python train.py --d_mlp=1280 --vocab_size=20006 --norm="layernorm" --norm_place="pre" --norm_eps=1e-05 --positions="learned" --qk_norm=false --attn_scale=0.125 --init_std_o=0.00444 --optimizer="soap_variant" --lr=0.00319 --schedule="cos" --final_lr_fraction=0.0 --train_tokens=335600000
Each number is 500 + 40 x the weight over its row's rms, rounded and kept within 0 to 999. Layers, rows and columns count from 0. Numbers have three digits each. The size before them is the row's rms in percent of the matrix's.

# layer 2 attention key, 320x320, rms 0.0616, rows 133-141, columns 160-319
069:497513535498478517538522507454475529465470412423477442476506540551498492550486447454546426447484586580471504527474525529550485541472489526541506469470547536494496543541549585479422525495506455431430482527521545497538528478500489520457494448538494488515455495558490470513538518516521465503507529455510539490586529527587521488491541547545504530463493537500480520459453574509552457575439508498465465551413512550540451581406493517470412534490501517523414506466575467520508527511498499
067:469517585515496449504488431534494461480473464504514474480488537489460491584544448604442395513549541492519528449524510558440557506515504462534583455484462484492533471477539498519421585462424551531543497528525531504568538473588514475562520515515494522507477407476504507499493485534433492508528524492502490471541498563520488491458580495537531449535422506475466508420470415502507533499517565444496495490546467488530497465468499445532383478600540548557586486542472525440475515526558429
064:520496451449532533445474488436511557486534484508478465498492517492532574490487496470458521533581518550524450456438482430523494506535504517444528601473452530535567570577509545517493474467485532573469533536473465474525532502483524519578535455503503569463441544532435499469536535498500453488569486493562454444473471583512550397455521533507533507437526493498488534517528425463514513498470518525533442506561462462552527473491523531524462484557514534491549476506499554477460464488475504
064:570474505563465475514464509492509490547535482418495477468491465459554503478540450489504510454510492581513507554463530476521502449486523501444541423504483486503541448505491469467551510500538482489509522514462533501501502479555477521438566472529387526511511523481579558531491510431486531475461546519461462488559508522561487573487568462531543467530508507504425508551501503573596534625481562497442530463523538487520521417454463510475427530489521512452491481513507519511586546480563429
069:490473555547472508410524447459493501502517488489410569562434528427526457557513507485526445532493508494494458500470528496467518528479548518522488443523506434480541482519431555542513533501552560539543516516569459532537451510493478499472560517478507422506505562530584545535494450464443449458503384489470530456481495552437526509483557458468504497469458447549490456495479483522547556470536476516534451507374568454541545498461537523533560574497530497544482450498489465497465512528537502
070:465471575508416529549444410511511473504457460463557600519540561490520510445473490502501560563490501508444541484446440478479474513502439466553523491515504567539517419468495450529563448518445561475459554530560497546533508506479513529498409479449471496471494396618536504489532441537493453531523493520534515409519529557474512510485522494510512518536515528455512468579522500534541546468421487484526498477527410542484599496520559490554463439467495457487426507489459419467541507513425543
065:451481490595444520492508466479529461415461483465468504470472509521578527442513522593504477510539506496443421525507466510556485501472521527488465492501510566465558447496421539486392531523545473545509484505431502476525537518491533509555497491545495545540495497530600532416476496566528524490467510542564540471453455489461483472510472533507504542494532519481497453445488483489557553438456481504461483509498502492407382487501502453533496464405439510550529511450481524506482567472437476
070:503428484511473580540464497481497511517461494459489528490527487458555495488480552496431490517467447514501491501492556536526496494535472562498517497497475522441455497471405537475620442509445530477494495557533525477557468492480492542431467530588525459423482477497493495514480586472555480452493546435533474472423481485482458571534567463559549486478496469527500552561467448577513558499485487563508499429485466534528484463428496467418540525518483446522479557505522495528444497591526485
069:504546476510524495517513596440465455548492475464452574502483470520456553436539495504604542461421597558523509503518523327485520509527516522507508463484461492506456542509490508529530464516553548444526457475532525522467455532552524483497487459454434451569479525506588422445548406505501513512448447529527474530494497559557439562532447476498466448486506438548520472508511506550487474443488527531523517446507519571560516545461497500501518450542399474498516517533543487466510531432446546
# layer 2 attention query, 320x320, rms 0.0563, rows 134-141, columns 160-319
070:531492543532462499561482516509497522463432547474566505494493519488501502558498472424421576538476485486521537463520464515485515487548500471552484498489417474506570483507548432497539515457475471512547530548459600429535533429548507517494483554487540480493479542458532396490479503530454447514523468485460585497511434530534455472472511483531516495545564508572547474491468566506500417530544482481475499527511425487562481481495523478449476487493510569442488454526521496419506468560520516
073:539487553507430525451567429540511501554449545538527489466499523473445481529488518552488502503539512458502539473500522492519470508512557468563561511496436457545504572527519462506513529553507478443479490488495554545483501459556513522512552444502524441568537485461524495526514472522501568490535472469491530495552479480467577586513506521482486546530529486496522481492452465524511582562481553446430538510533500479481443493419509566499432517474535520520480501552462515515510516568542494
068:452524536478464436450472469479509459512458569442518555486535463598518495576572486515514477464522513456504553595511481537486469531491512537499549489477528502554527494506534494442447494457478485538505548519544545517562482503514483458537489516489573489450504453451511477520528455443544474480530455529455536578539460528485490515495483475489526516514486504503566511505485431468534451457496438466483483566507527469538528583473577517505502602428492508494587533532515432541433505552476550
072:451504472404511488594495513512519470514516455529548534500448508497489425484533444448513518446550521510430554447535549506515441571454566559456530485525519524499527527518562530483527525447516503470512499434552526528509519504562481515490494392532405417495496491505440494529489487513477494582506515515499544472475490467475494515565510491497489487476535460481461496495457426483509479575431482537431539486471465548469489563449498536468479439526487559489480532532472504487520437475507461
078:493491522422521475540484531515440453445512561494470483488484509499489477603430536496526463559475565529492495547491497581494492482534480486489516501503495513516525481488479509606532558503454498531552488470546473511552503502564483523487469596544466420546446509519568507459557621533450454485463488483467528498517541542402426528496497471475458462553574482611514479496487593442468463494428498509487506519419512514480475473495496493462526483498531458491467464552537512451471440526554515
069:480538483516550531544445586538568537538445533542522537508490495527510456493504542499519494526498474470503447456434448537517547557424534474480429527498520535487495458508560479475491470470509432436459551458492450497507519500549591520464492549530515494527510515512459472520504521461468464476448615487590485485442480506486512542511472443532520465463561496553390513535491545512462480565496526531482534491516568488495462485471493483478510414473538529523525511461505513484533475501490496
073:445480581500510509505481506545503486494555479495504497493421535503486442589524548541476498407515519543516463503451483440538471518493466516499498442549434459538516485521550510486487519460586466472561424456478531529536454512415517519539585482528529471477554503537444530506489524470462398572510498474512420511486418413518468520467460493457391488480457455512522507495484564452549416497402488462518503489497507530461460545489483467499543552479442517433478466502490445497515519524467489
071:432403489469518493485458486501551539461516475442463571484509414427499501552491508475543477491451505522481525481567554466491524486505513524487474476503570412476550507514477537468517490459485525491530507527513548527509554576430543444483496433505537438610496566459467526434549464470475494504526462460408453448479408507497486521505486476508554496461451494516551526515493578555479498458472481467444503491439553464470540550497555520373466481471515541518528400493483496514524558401514514